{
  "n_layer": 16,
  "d_model": 128,
  "n_head": 4,
  "n_kv_head": 4,
  "head_dim": 32,
  "d_mlp": 256,
  "vocab_size": 1783,
  "activation": "gelu",
  "norm": "layernorm",
  "norm_place": "pre",
  "norm_eps": 1e-05,
  "positions": "learned",
  "qk_norm": true,
  "attn_scale": 0.264,
  "bias": "none",
  "tie_embeddings": true,
  "parallel_block": false,
  "init": "normal",
  "init_std_qkv": 0.0538,
  "init_std_o": 0.0668,
  "init_std_up": 0.077,
  "init_std_down": 0.077,
  "optimizer": "muon_variant",
  "lr": 0.00584,
  "lr_mult_qkv": 0.4,
  "lr_mult_o": 1.66,
  "beta1": 0.95,
  "lr_head": 0.00675,
  "grad_clip": 1.0,
  "warmup_steps": 0,
  "schedule": "wsd",
  "decay_fraction": 1.0,
  "decay_shape": "linear",
  "final_lr_fraction": 0.0,
  "batch_tokens": 8192,
  "seq_len": 2048,
  "doc_mask": false,
  "train_tokens": 98870000,
  "steps": 12070,
  "dataset": "wikipedia_en"
}
Each number is 500 + 25 x the weight over the matrix's rms, rounded and kept within 0 to 999. Layers, rows and columns count from 0. Numbers have three digits each.

# layer 13 MLP up, 256x128, rms 0.0766, rows 147-253, columns 0-63
518518493477525503514508517436475530514517525509515546529486526503508530537534478481512507488493490497512483487453552471477485531453531474490504514509484515506501488491486469514456499541519500
537502490536491517514439460518443517536499506503517531500478519517503472468511459519494533545521501524494544518507456534522470515481500536510501482486506521515488457457460524513477492478490526
491506452509531455467505516493531517520511483546517515485509517491427465495462527507502483515538492543503497481477505542483511491504514524468463429500479508520462498497476533488498466507518513
510529479526461500550511494514488482516509483520494496491477473488519513478548508507514452520521494475533529464522491527512470502460456467548562524506516504525508489476471547500511507500498508
544490526557491518477489518497467499502543475480476487510507497531520455511523488452500499548518505552464503467498490530472551494489483439472555456527477517494483511475478491522490485493482543
525495527555478514530508539457509508517506475531516460481470525498526536463518517496484472505501484487513492487485527502480508531511489469456471495539552540523481485488495512483484489521500535
480491487571487512519470504545511506462502490531481513506496494514494553552467518472478460486510477488497497489529464471536512524484497530455486512530482502482500478513542472485517496488499518
473496463520486515497487477505495501522535488493502526491513489495519510508499489500496455479509538539483461477549510541496510531481486452519471499529513530458491477465523538480436521496489516
486533476552488535529472527514526470479455506542502469518528478510513502512492526509514469483452494506486517458476461453516446531473524482513506527503479497534498471504487471533533456481487476
550512469536513535538473543566419503466493504521489576496557503522508519485543521486513535520499444439489532498470479499481481464483494486512526502542456513503500501488493483463469473503472465
526479521529545527491484491478520442488495525508452480478495519506492511517503515486529463504499443545472483503464481489503505542486469471493500517476516480560531421482521491507535482501498500
565481502509522520539505495496495460508503490529506476466500534509537502504511464473489522510516495486517497471472491479497477505473534474504502506488490534471509452469514489525520496496531522
470538539452500508510479467500465503519490507505536499506515471528544485549506513506524432524522510523481500481515492484500453516556510496494485473547529532492506492491542488435483519520499476
502503523465514486508520501512541496522495524483537482516510507527562561487497521518509467507506487460521507459491497503550512491516531502548502512490492537521534476487531541488465514515464544
486519475461504499511476543496520454489510475529483501467500463500528488542471513486492466447476533490521488497500512500500484474471516516546474460498493497488492456465504521460551477519542515
492539517521534489505536536483513495493485514541537530504492487537484516525530504484487532509483508448510536465489501530511493512478479500485477469492494479514467514455474473485503529533516492
466517473473513497456472501545485495502490516513515525538553481487510522515495503491526477503499514478507490508504496486542546533464475491500496482524479520484534510458508541530429448503530497
535511491480508494505488470513497503480488473491477508476528488521507493517509477504521495478512493480502543457471493514483505489525494531464475500514499504518493456553514510490517487496469497
478520503516542519507489473454506507498493489523490488500537475526482454446472458505509512503528486513479487494510503463560480512498493522516468543532494534459514451465512478481450462428486535
476511477503485485505417518498524517492519559541535534496488516498484505497468510495543482496486510515512525530465524512531539488497488455468440514487469548489544528483531460507467509489501488
526508505520504469550501489504527505487492500507509479521484537489527501494479502474456464510497552495505493508450475482515499561481497471473541533486511533493498477524494517519513466527516483
495488531505498502510440493505441503492490517546538500499517517527505529470504498505471528486495529494541479508492470528500481449469528514471502511493460488443494472506507518454481519522518519
509491521481513502487496472511491467516498481496513505529508491472519482516535508498506450469512498459510541503409497510523485532496493536526527495478506522471506527494533522510442482497476526
531514445514520542468475475502487433469530524539536481532486479488551470505473491524501527483531498532502488516481485489523555492472504490519557484517472482492508489473450527458507458524515502
507547493473548493453529487496486488524462508485515522472521503507530514517470496447536491510518519476548497522499464467463512503460510477498509502494461508532453528489507453475518489511489505
505527542479507547493461519480475439479458504507508531506509448513510505549534494500518467497505492471534495471532510508505472513523525456466520470497553534495547506507476452495485484462508453
465518512488525486509522489497475499518494458444486521437526520509528531508503520451491492516554503504465520549457499516482544511523482498467507544485478481489521528480514487538451504520512523
499476431555520478507528517499504485471527463486511489524519494470562487520486502505521450492502486454462510477522547511496493491484495478509503510541469481454548516474508471526490479493498494
508516473496497494529477522501513501474487563499506499497491476510480531524484496449470514492439507490526555486491500505475511507535464523530488455532503521505521531486456472472509512523522485
446495490489530488519495501499508511508496503488492515515512551515499491494434526492492451493538494503486506501501494521524498495494466540484490455508484473560481495513517468505483505487505515
487540451526506505519437504507493523498510510485498497546478511512539482541474501468514457457501521469568481469490512508432518485494531491498498498505522497494497515514486487500540443551458514
498516476561540468515487527477442514502509498486481496519509515494492462513473511512480489497470500525523524506479484481480525472478504516479514425512512509513510509478482467422489497508526485
500564489469465484472535499457477514519515455511508447531450503519520535538501498526530528498503538476515478473501480500520566471485464433461475499517480507463505479467473549498517519516495510
529507511508487478518479457489476542506478459512540537485459490504497542529531505443497475527533500502499531476484536526481494468473491497519512530491459537504479469472518453513459491522482507
492509491538512496514489488518485492474509483511469523509476519526475506491503512484490526457499470497525534479470519508523546455523484516492467552506493501498473475497477495515497515473516519
523532525543526504534486472521562476439501523527502513514517491507498439506469541490495502508539455495474527470510513523491533509444508530517468532510495514498525511486495475486507483549475481
505453483498534500495497525452508540537523525547526495469439530562505466479448516467477475495542512519485528496506507507477492497501516512489518540505508508513479471480521507543492513442451502
485531496514526546575485521504495512512433544455515533523495507515497502495544496484536514475492497518475521453489476489482522506489505499494492474529491516494481491495504493468505470512505508
539479527478523494479478506508518519543468483556459501457487495510543496530495501484508526493485507509475525483551506464508489466484471492502507479469516500505523415472515511483496484516505520
493483500437504493512517453500505515477511488515489480527481511506517490483454500479500519519515491500500512481511477529520488508498480523462484477484505515508484495524523480476539465508490556
477469520487491498537529487508497512534505515498472509461512518504470492499546505472494480497529484494521510538470535537519486435480515476543532516485499486517504489475518499550443476517506488
535473538521532488422503484482465482503486469487504457512445465502465502534484525511505524498527516557516547452462510537497557492471522486521487488490496507482466492488509497482529530519542558
482527520505547519484489472483499496523448533472508475490455449487490490506517499492499560464507476500494496531553491523500483488493500533506484525479452510494519482480480532514471527530508522
486535490498533549547439522516465473520475508512549533466522479478555517474499501493466492518511504511516556514455495526456442507500470466491446494516494477489498459477490504491470473512559520
538471508536567484429551493536496540514475448525518492493510501516488525511545496473538518468533491501485500485515528497479521476491440530540545495517497524502494501472492440527491477509464544
518495510544515508483520513500512556496528488509510517496476503450479503521490508485546488508486492461525502527508501533493528505500445469487522495497475484488535474495519496526520496527470505
497480479489515538548538529536521488448482518506518512484466480506521475492504513548517489519486466499528497475467526481511505506480516507483476470490522495488501482523494511471527488515457547
458536510496502532474455509531491523537523458501510484531511515488556505497490453535456459529471473518493511514485485487523513486532445487459521482501457474516506483485479476470488490518507520
512540514493467532495528521517470511511563467458449506487546519496497533521532495464480498535522490462542519532501500450490503502497506477484533495484501501494508503488503533457465463526493520
478458534471482459514475484421475528512485507542485502521546500503513583515464510482467490482495484500489533488522499474514532499515504476518465468497470518445527482510499516492508506545480470
518494500508505473502533493499531488547558489483530483496486494526533501492520501508503488503504508471501498469510489523569516482472472454504527523531472514503481482490529478524502485474466470
481513501515523505482470535511484500509480503456458520508430512500494517504462524500574504509496465480513536517488512522505455464498499502560487505525497501475480524481477486489496532534510508
518486535511504488494508514504460496487503428531489489507530518500531534521475522510497487496537447537490472513505509505514454458496458525478483533491497544536541495476488505505488507537529495
530546528478507522471492512517553481484475494473503479490500460535501502510513494462513487511513487480501516461483520537540475441467486515545455455440538510437500525485470489430492505526456483
435495481501478523516489487495524530471470523466496498497523537533524524501503482455525503526529497499480499497502463491519487512490481523503515542530484483473519492474467521493483495506505532
468522507528557510511491481530462497497521517487514555499562454506489462525535507476484500481511508480531500479477498453519518494518500550480500467450489482506530477479480490459535484548481529
524492489489520536554448503494475505484524525525503503515486491435528508480552508482509492489515461524500515520479455503507526481521465549465506518496496498511547504469518482476476502484500471
497504501487526519486492483471437468467504491551506514515495487502505482522475485530495493532500470507513533515518498496525544476468495465474479524552481475493559496481449533532459543565501439
520491533509553484545504510505474523485488462472503491522542531492511468498505516475480501517491552513515515451492507486481482505469472531486476535545501523498442505520493514479457479499510520
513495506541489504491456492495463487500469507497543506474486480465510518471538505525455482490462475459499510532463486497522494507489514492494456509468447511500485487522517488524555496521497540
534539505496501497450535476512466480510503530486488505482504460508521583513493501488515497498547524506546525505485499480519515504511493522479525470465476495501523435507500519488492487511542499
516469528511517480517499449474483490497503515475544482527479534513536514527521511482482528508486480458494499476506445515495539460462513474526498511526480550498500502497531443480507560533534518
480484516531537522490525526505497457491543498477487458443469426555511490522483491479473456510490477486529483504508474489467481471493506471548492491526490500511486525477471454496507502503501505
442507460500543492508470542498496485509497504511524526486504515494513484505491518454504470466534514536489523516480479517513505473466519492506506494481427509510554455521508512462481469475465475
479501490485520481530508479512498526537525518467522502527553503500502484497512516509515461500511534499482498502444472481522507502490535512483463491481506517497546532500520494495504480539492517
529485472498496505524494517469490519504513519505474496508455475521506500483487507454514478504472496504545538491506475517558527490504524455516487472480479515530534475479505453512577474457514506
495477493560545505538462529485434461502475516524482488500504479540492525529512506487515487532499488497506505473507521484524489498487488455488520535504462494494530463479485511540494497468473498
525501517477510493505517543465473472497450451478522470515496496519538438501474499484501480483548502547479534460525500491454494437508532495481518476476551488465527482474512505474503458516499521
493496500492502517519466508501483501500530476513510549529498479521474510491510486466511526493500482483499496495536481466493539498486513506491507438531476496434483507492546529488499530493471542
469488485478541473471478453514475506484491482516545472525458535513487487525455516455508502516525490490477503479513479498435468509456500508475518516515507504520485501468534513521493542499537470
495485485464533507458515510475459479492468496490514485529467495516517484511516506446503501481463554502523523484527492500505523514458497483495498498496513513538525499506491551545462500503559502
494493495489527526477527492454487514509531486516469501562497496523486474493485486473490512530485455514484529520485449472518516489440476510519491502510477530513492466524473511496553486518497528
531521526516480520532480433496523515535511491464476460510476523497472520513515499499529475500501478500521516531530453510505482471456481445523517518486496504485498514501489494525503521514506487
512464530493486491474535489470520534484486511513523502482531517528526524491439515481502437511506495518445500530481429475524519426509491553527516490512514549499482493474515532460509499543476518
501516507533473488504539483505430522479534527498535495499514524489496528508445539493532460550549492490511542512472474549442488459492486479522520490500495568489547481505493511487504524512492491
500483517455534503511512520561495461503515520518488501478479471511490472510488527495519501518499519489459535472451511500537482497522505483471450449507495504507481489488483522522514471489515503
514502451500488484449523492525493499493493527531502488459498500497498484491465525483463519498504479483506580527501478524513545435545465457463495516455498541501529493537477488493494506512478469
523523533482500485498482489545512442478467502496539523506517469495530497512498445523518504509511553534533541494546510535502486501460494502498496486545511499491507507481474457486510475470493491
471537528478527502496512491497497498498425543542517491494542512544569489476499479473501507544515449490498508470492497477494492494482481515524530530484497507465474498501513487518513453535498516
520494532489510498516522491509494530467505486501521495495517528487468524486525527487496496515536455458501521476451500504473494532492485494519512464454497518507500483492502502525552534531472483
516521559477479539533517506503480518460483463470534515521466510570488493506498464485505514549547475521528521508497443533494484473481498457498472532510504551511559536488471507488526495453507480
554534511500538506495547474506508499504507457493487518493515518476526478461525522475517501502522526487525574469524464475488539490512438482509492494472504482482491476469522527491504476498517489
503496463502487511490492514502524533517457496516485517487474498477482492519505471503533506457543487492521522505512471531485466522510511446519488441472513491490500487490505458498507488533528480
517468505493515546500538497472476490478512491490488472464536507523551486509541525517486451487524476511430509485490525487471482495501504530507506487498493509485483500532522481492524475507472495
517487509510517481543500506506510511469501507450479502518507519510505469528487474484517502485491497488531521472459505502504466458482529498512516440495474468527516489473454472505536478563454525
539516518507540567521517512517471539483508475498497499503497471463555494535495471488459510508496510503489534474447556466479528473523469488438527474487500543493506488478478521543474467498514559
530512496491497495485483517467510520505572538532499489523530480504488522467491523491503516483540464511516516522521478535510526495466540451480507478528489535499529484494513491473516504490497514
528515488488507463511488505518516452517487532527464509471492501497496507491509511476478461494479504474472507493465484497536525504495474504462521486468462509491541453471529523504510518534405540
469511470548506459492513506491495492503508501484523515471497475515515493449485485478470480494478523481516486489527537507485546482499542478473486478506480500474452509464496499538531552483482488
500507511540543506512525516519472519497441511490531501497508475545472518488510515484494464552468467492521492518539495501531521490467507476471497487532466511483482509502507442509485551464450519
483465467510488533522504495509506496528530511489507507516531520449531512430501543523468501478489509495498542514496487509463500493504521479495474475497528540505478456479443495495503439518495507
527475531490508465476476514510501555477482562484559470474481515494503529499474471483487457516524528470479547485498540502485496549521532507509458482462521534496518508454503454525500519502524520
496494502502510510450485504465504504489494508446495470463523484533488487504506460485526497467502522536522545514516510575489495518474495474512499499498479485489484479466458516504507494501525480
505493500475564486452505483539471506477467495499543512504502488489493504525495495548490510462535486482499516509521528529500530459496474475478471527490483471450471528469517496503465515512443494
508527527480514455477531476488519491476495480552534503545458515513461505498512485473491505490498498456474494529496514556537528507477537465498551474444477492469516479466542526528497494502530478
457484521518517510496510511507436510459526492498543513530515507547522506511504557530486481501515529528476488453476497508477529483468483502506510550485518487508520497476480515489475490484441528
559540500484467494525469514502499494435489478497500477504432498489513505500483490448480474472531473503483512504537462547503481516523504537487508525553527526528506458493524519508489493486479494
503515554491529497508527489522474514471466469489509495546493473520529509496549512496527529503531526499477519472552452517496523459553477480495507489507467519474500482466509516519479549512450494
500531475517513518520478484518474485446487534539484512511468500505488494468542494511528474502505524494550519497502488537494519500508518451496537509476453486516514498476504464533509522526509480
486541476522454528505481507494515497502494456525469490510513509489511521526509505490484496525481461528539508480527483459477585453500483516479470569496453524492517480501497491501487514506479510
481493506480540494466532512532513494472497492552510516511518499524533493506503487503512474514470478514507489471486498512503461494498507523502489490506492523500486482463505558519520467565496470
483465521527517506477456479534478480457484494529522485520521512489484513515470527453517497548460480470528484491523509545468521482477489505529526526525455524500478490500487489515487511475468522
480489515465554499508556506457479417477518500540503446538486490493546513451510480510505493501501479471518515506506501545502514481526478541494525505529484471515516487481519499470476513518488544
482527493515486483469510501453514494521495526498478547482506493527514469466542453459522449475522489556469501469482511525537507490491462462512513470505525531487483469464527486528458476505516449
464507508536496512468525501539502487450501469538468465512552541503535498528527502507501495453489450487527526494523479443508509482484487489488509494541472523465531500465487495488501508523496490
483488507511489519480492486478532513453494480468462464503505517481515499514505506511492472511513470498473489532524488520497483528494471489525493494511541533527479491528503514452496475510485522
515523501483503501509513489464479495490444535456486499485493498522518491542492511478535553486510529468502495497502509460496469491453497468554492441505484514535523462475516493556496514516504495
# layer 13 MLP down (transposed), 256x128, rms 0.0763, rows 147-253, columns 0-63
476497493490462521516488525508506483504497521474504507474540497491448548502477462504477511527460537506479489478512494526457484489526466515468471466503485543481496451483485503475522478501540488
521467511536539485532481502565468475528461552537528485500457510482515490513539494528484540488477529487480491495478497526526475493531478521441507520480515523513482493501516528524451460528514461
490480531471488521524503478523484505508510430492497533448526453524494533510522466509459474480526523452517504528471525488523508511520489544509511548475493532523489541514501532499510537484468482
497526514493524462494520485552540539480512524538511487495493484498480481511528509519543524495500525539468538524497502490494549470557450522462524448486514492488515459521544498513484501491552518
456523484528520485468555536485508551455513533494492514502528531511470506483483459504491500524505494506495508511476514518485520513520499482542500534465496514470524488474488483527492528492486510
480515494520536531513494469520451479521502501495522504467522505527518532503548541506551491488506484511520531501472493545463510501497512501478481478522421501520497528563476521505493484469520481
531518534493439479498492468504477471527499536473496549491522487501516438522488509530515486494498497556522498526471534500477494484503495502494515479486502475495512512513515471472460465494547506
536476475521525456466491492484494516573472512488484506513470459519519511498506477524503514479481556500507413520507519519483535532512490491504514540480514501543510525500498488485467505497533508
499471534496522495478500512458499484548501489479448527472459514518467479462483519500490545510513508479489516479527496506517542489486549518491494471478522508538510494536525517516537515512486477
534465476482474460462507528429553499569522511474527493502504471510542486521507507519493502497486530509513518554544428528523543470463436498492509455538502536466516533466500496478493511516501499
512554508475505527521460529514505473542541538499514480549492493507494523488505489502530487497488488472526441507509477504499499507552528477499501504510466489457500483504492484461458498472522500
486546492510508502493515479500477510475505456480532522513527518468495472511494493536522479510512505486516491542497517526463476516503498513463491508473472512534485508479491513535512474502490483
518460461508513496505454482486479488526529522509501518502534482455506508515423473479485505481475521493516461516525514514545482484477484498530506444509509456527528536534470476497492484508506514
485486540505516489499494480503453560504514500515511516487500524516482514471525453562549480560492494481472462499493500504501512503527460457507523519483484495501481503503500463512528469497522510
497483465516513502458498475484491517528519511494493504550517520516482500474503508527477496524494480536495419475501471485532498484493508517501439530546486541469529544526533520463451532528507502
516458474560494484485447539528528517549503525491478501494508501472521473493506509487546527495532436521497500471481469482499507502520479572524483497541536471497489524521516520491529475487490501
500563478483480528461505573479472559503494516467528485478526535476509502486532501511481449507445505504494521488486504523525507502475512531542505500518500429489507520507494488473540497492509470
501490498508512517537504496496496509513469520493510509509497498485483503470487418546501503501511503497489541494514484490496478504481502498491483505508504475494516511635510492474497508487520485
463489496521507471463531518491453465543514539522499494476486515505537522463496517500505498480477462484518508482538507540513481510484511414543520461519492521478495479477472509484505514548482522
502524513520458515481506530534538461507495498473550447495474462488530470506544486502533466514531481492451503512489519483519505450540511508487549508454456513487499526487520528467530514472487506
525500515526456490488506500468473519517484539492499519535501490525461503513544500492458493480561483519528462515479461449479482476513465474512477477470521478515467507516527504491526504487519493
484493506500513507505502507521524502480504534481493524518513505470510457531473486475515474497547492483469420514515551477522482508508488486475502499507494497510494508573506493506493461513494482
480533519498431527493527477487517495501506458537471489514533497541501514486473453513504498483489495534522486507472470533500530466482531501529478485502532456482456501507472482520511520508501547
501500487506475534529498514555487491501507497486469516508470483478535502465503481517505501540502508481511502510472514503524523535519502512491504481528411500483509496490495525518491490491516520
492469511509479537465486508524522487472494495519484489528539506482470522484482514514492515540545490522500495529504523467472494506547498506499527518532463465497463481508521517514563509515521499
477535514470518530537452530486494526492518521457529475542536507528533472526506501496468509496507508523476487530501480494457509454455528532505473472491480502497500507481459468476512480496483473
481510512490510495488483519531492496498525524539491488530498486503505463505539513534473467525489522500509492519505548480509490475492510520498529475494454512500519511503518519487564483450460468
513544477531526482498448494509502492536422501463491514491548464498483513504464506450459476500510531481519497519487507484509456485526466521503514473472484527553484510503507528474532460526523510
426496441479490498474468514534533546539520530512475517506502495514539513506546507525496546485516490496545518461487513530451478462501501460550463480499479524500507479472478491528506480484496521
474547461511451528520475503476464515482503525473475522519478536439517496513544518531519517474491493470496538526514541492514516524549463457527508502481489525493494471429486513538516513520532501
486486508483515543474538541570492474505495500487490500486529518481508485476463503486467495500461511469491506482518485488489471507448474485551457497476546481475498489537500489488502511512502467
509532489513466465509478490522518506508508496482517472474472475450508505539450502541526510528511528522506506521547526523455499464502498495500465531504545509488463519451490546499545519492521515
463506543520486501581476451500455499495472487468510532505490493441510510456501527499524526438503517526476561520498515449496522497507489491465500503451481480513507490455490458502480498516492508
464525524498429501488500500506532509521517548498497498529518533500517493510472506493499532460461497522513534459522456493483509462536521486513487501492511451461495507501491460498495516497489482
472516463531500528515492507528495551484487465446477457517487446509524512509480456528460499511518506499514524522512508520482547481484467488511496481537504530508520510522500449491466507535486539
545548489452461511493449469453524500528501489484468505490520496485564509511486498520482470541507471486488484523486493501432495585522466517496543512534471522493553441492500499493539530479501534
546487490512557557546474499460442488483513454518527439473525497442505505476523488476485498507504539489506481533498502537552529506536503539506515453531472558487462511474494492495478518465522491
483525543513510472501466515464451502473461532465506516528497541521482502480472495497448465494521484470559482504504474478528501498439494494535530510530484487506520497552545453526511491528492460
503493494501471463522511504514457487487497491470475502502472470538444475546497505485460519501542509495536487506477525496525506515497537510505467540488484536554498520499491539484462497517474520
487543479502497522464467493532522515489480519502495473547520517466492501519516468490517503492474511477537470530523480484522464525535515480503523497528523460490505532522521492498457501492511547
497500497535515503500515472497521521467493526525505485458531482472477508510514504491503491509470496533530521518483494504489481491558511516484522519497513520469479475497510499529537526513519510
534464507513499487500502522497517491513505516497476479507549517461518483554516499489489503519460507500464511516455447473497510515427510488508527510504519514487518547517489489476522477514467495
495511508496511505487487536498532479529505517475539515494482545467468503464489527497509474526563499475498480487496515514480511514466468454484477541519489522510469526497485490488510522478465518
526481533536519488506466575467513526495474478527502524501515467485498485515533510517514551486493492506483527526496533489518493512483508497507460520531478513499513518485468507453474541527523478
528435502500465474510480485435527512519489493477539489523497563478544517535504503463490500537515476515528506525448457505474494492491512464488494451507481523463507501484522529505509468500496494
488510543499511513503491493469498504481488486479480500526532462504503504504469537481460504519489501522481485463506516482490496494497529552516481455490519495444493508539492514446499490487511486
473463516476501459474520513482494522512496511501492493461496482505509507474510528500499489504489475503478490521495456551466509502518487486526542532524460501495539513536462475484466555498504478
518478487539525504520529508516506509507500514484499543472507511504464452514508548488519491480527499478496477506484484500529523486484469512515503504503478515503477525497470449547484487534468489
483410437506529497504487499449503495482453524518512497515510483483560511495514497502449486462523473503505555524477496501516478480501508505519550535434530512491519458520485501478482505498504531
493521475485526503520507469511491492505498475501530487498433493476503526514533560522511536500500470509480494506496544548491445492475525523480535508489504476525502518541550513516493507491531486
518499527509495502488479491481465525497486518501575505460519481493465497486500536507481505509464441485491542481515491490487507480501546470496479515506514458508517507460476491495486518529465513
491493526520471505503502477514539530512461511560558503527522482498489489538478494481496487451570504496487514469536448462501475503520465491498562520467486476523486465530513515481455526505525523
473502526476501522463543489493508477512522527479456479483547521471492506481524449503463515480504531465491432489513482563456502527506492488466467478486540470503509524516534484492473484481470467
518512473500495517528504515478510477478540504458520521509515513503493479544540533518494480508460445501530512535476525513484515477465538477462518509456524529482544501470501470473469493499550474
495465507468526494515517527462479503472493478549491500497503483479489479490513488539496509459490476492519529488483470474523480509469516483480478487488519530504529516495514534530541535497502509
519528493530513488470488517461543469515486516530527503534444543455501483519488497466521478483514495503514457535521495514466489489505486482491457435501465561505484521501535520493489527470515500
515459497477513495486535539475502510473476452461520502498478499526458504495517530568504474497517460463461535525539517502497487514511510483482465524524509520537469524483523486512514526522503504
497536491493512476516504482497511484486524584477523549499504520464522503560525494500494506517504516495476499469507479487506501463509516473541521483511496522506456515489464514504462530562490460
524503487454515502493515489462495506531480526518499518503476469519518477461511496537506508520484478504488466539508496503532523497531496490478483516487466508486563485501474493513524522511471500
473504501474499512484510528502482484499548483505524531516494518552513505482486564495470468469539450531495500500512503513461482504504516523507523482511521524468515491498475500505476522480463503
510476564515490498521497572511528521492504450479532484459487517491526464486517507481450478542491458518543484519495494521446477489510477498494466495541514505524534538492512497463503522493498498
509504484525508514539487512497523476505526493471506508465572523484510488484496546466442459539470549498470481469460533497528529516499489542474480494501534479517480492513510455489515507501498538
500488470442494485538526522520516497513492526455533475450504511528463503487474493521494532433520517452490535491504450460491530487507530495547479539528457513522510476515494495462497510461463534
481487484534482526503537461518486464522507512492514474539492513507447470524487453501483498445509428517505542483549539501467511443512451487479509564491497501470506520492476524493508492505541502
476547511469495501480500531519526464507493507512522501475503521519474522514507525512494554501508482479518453512546525490506509510518478484549543522499485518454470458531478482525494507529501494
459543525489503487477557505496514508539531454502457468500503548487564510522483492488455502489477489536467513556506494475513536528517521482480491462491491520517498501463514512483542515481518542
527486466532451549478545521515517472530455492476509541488552463522521489508516483526531527494498434501494515464498512497505492460509483454546527486468511502479444449504527473510510462537486474
503472477510497482487532487506523543474499524498469548490471506540495516490478492490482449524516532462479538484532471532562508496532468511486508471503477459480533509533489487492524552549539503
514569539461460490497507524522541469483465516513481516485499494489468536488511499531483486529465504509529443451465491516461501507504457478468481528520514474537467475549498476472497508475477516
472500537501492535552503463511551525544494479457515532518497511487506466504502490458456545487465537514452459541501518512527518529533481507488465526492495497513480507484521532498457496489502470
488467490463532537481510514484536523533516510515504480529455474481493516502470444477533491479478496506484529513501508503484507495505519480518476518512593487454560525452484556466516512497529524
499518478515524524490500460559468473512542494486472499490525516496522499559540405508530470468488501519503562558507519490476523519498523501510524475529523477535464493529484488507447470508501512
468479428495532533500513491487532502490494504506501464544560469511494475504514499473500480508507467472462491486487528486496509495494528504524521499464546490546504571514533509475536472543501515
501526485501511463502511511461470512448497508453443519494471498513478460499461506484492473499541478506545480473500546521459526551516501462455502503539514501522503468465478454539517520473547511
457506491489520482508535495470519517504500508488499496503459534487506479522518522486497467504502530482507524527513470502552508525490517514471440509456512492481525482505513499510497555495521451
510498547512415513483521462533514540526470497466477494520523475451472488517519494482474488462506515509490539509534491474492477514486495520479492477538505488540455482488534573550441474534505543
503514485495479503495514484492454552460517529504506528488487497495500502524510572515460505459493501522528475493517521510488525473489541482482512512507492482513513488577482487534523444500494511
513476558538488523465451470516508533472488512554545489469537512485508550489491500473476519503536496494490564500539554468491495509514488499493533507444497525479518487426476542555487517498519503
504502505521511477474503536480461505486503472470513482476486520483416492519455485528496544487502519473493493491502519544486504516469508534487429455509532497519471528486540512505550527463530517
526512484479509534547522473506522474541489487466483474521537516494522503464513573466499465523456500510491508455457550470480475549490472485507529493557448467483483525499478490505489472508484495
500541511502502451501511481465531509481492492513508506480518541472481504531494531511528554531517528484469509527492520505522517492424439490490471527498500461473472478517470514540451495473533527
510486508418510489488508510415542450507491523483505543491489472501502492500491511439471497537524484502481485496530537488523519440499515515497524563513489485503553471548546483475502519497481457
482492547488492539512490489513501526500536493495480513496502534517504487552479544428481479497533527479468507473486512491427521490552508545501500530468481498517507522505514515513530502518481485
533499508504467465467466534562537531516500482510528475507521502485523494477484515504514531497500470488509480523502512495523504510510514489516471512514499501474517537525479494500483522469516485
476559506516458461487533469529498527528516548520506493471479464501496532458470552456516523455494484451477515525501482525493462490506456480505517516454474486527460486497522484540505485490484503
484450495521501456504512495471444502487503443501474502461503545511535476507479495517459545540524516505487521523481472527458488473482456563500501544505508538544498470498470467464506503514519479
487444520510479536494501489538501503500490518519537512484483479481495471533562522493478505494509491542477476505521486486518518498480503506473485487455522539493480522540462488524491539512462491
558500471488508495512506488514493503515481541508508533509521476534456493508492528534562501478504478526443503500524471503496468489482474437515472502490543516471490505453473515454521454508519476
478516526527482465507478481467455534489509498519485492523536563533475574438488494488484487522523481511487461573499527522459509475470459511487530507464512481471513491533529511496412439494514483
496529466539478472520516467459498475514503468510498495502521478463465519473493518485537484491512505477493510526544529501487506508492516497491497511463534479494472490545517496516519522469528497
477536500525479496488539515506524463509503491502451473538510523493487481518463513510557489493492530475519516499500523505483501522451490515462483549527536489489478524511466493507503491543451475
486481461473501503491530442486492518487470470498533499534481553499475433541519514488507511474498517524501518485491472523540536533515496507522501470545530529515511508489447436479476519513487506
541543489548476544483505479469484517523501471528491509507499501475437493531524511514551479500469449453471451503488526506514501506493507492509492517524500477497514516507481487522497509507494486
485507504493496536518536484517518484477519520503445493497485522459501482509474498562544522544486507491517484533518473474499518509529546475509494539534488510466478491526474470502513482516504497
460518478526482453492477479528489502507472511483485569469502514518536515502497517513471459535503509482494508517482482509520531492497499476489488510495491512484518503481478482507489511552490505
462497499505491495507468491523502517531478522478495521519515507473498511499487531591485496491523542502512369493514491509516521525502528474493516539449499492534504534472477504484524493495486493
511507527458484525508577510492524549567502501526473514523497522516495496526467474494509509484488453509530542494522472496469461515484501479480507518473484469526479514501503509470526511514507452
496529541530482540487543498509501500510526481483490473516473499505491513521467528532470506469500564488494430494526532489491535480518467460498468559454483515532496527498496482502499510484501503
522530472474497542511496477468494483492504539558501490511503531468477519524498497519516550511507518512466473472474487479499489491539528496468544515495440496499505490504497514492514483486499468
473532488547557513512518507474510473491519551501483513489483509447487501482548492497501522499484514558473506484507467513505471510462481508510504428533485461444455484523511498503467513480551470
496495505470447510525461531452532556583528488512480530465490504479528497532513523473502510516505512479506449546487463483495512502524504524494486473492532485537492492499526520507510498448507485
470445496521570514493544508527517480528500535476534541488515532495466497471514536496459549493522546473497500540504490511544502502495499534472471521518498506526518446472471530480513482491504535
552451517553533511514514493508489507506511479497506556508515507478495499522475462509490534513479492534512501478516525562511513510466504482480470453516514495468538513461492460500508472502510453
498495485503461504525485514513530458522502487498518498519523480516461521475496476515492499527481524506486490474503543489528488500533495466492502469544521491527490458510496472496484539494496468
486505521511471551529491504473506527495505457455500490525533537554512505500440502485480513503492517538543494537511512508512470570485527499511507455526501494464540464490484501458517498496536495
524526486492521514491518479495478488524512517565506503517489501514490506516474466490502479514496504527528523500487525489492515481523534499512521499509444465519505494484509548509517500492505482
514457507521528487537504525489460493520495502447539542468484561499494494472525488554504484483490520529465609528461538519504476500532475471503503484530510505499526490484498459516510490552474549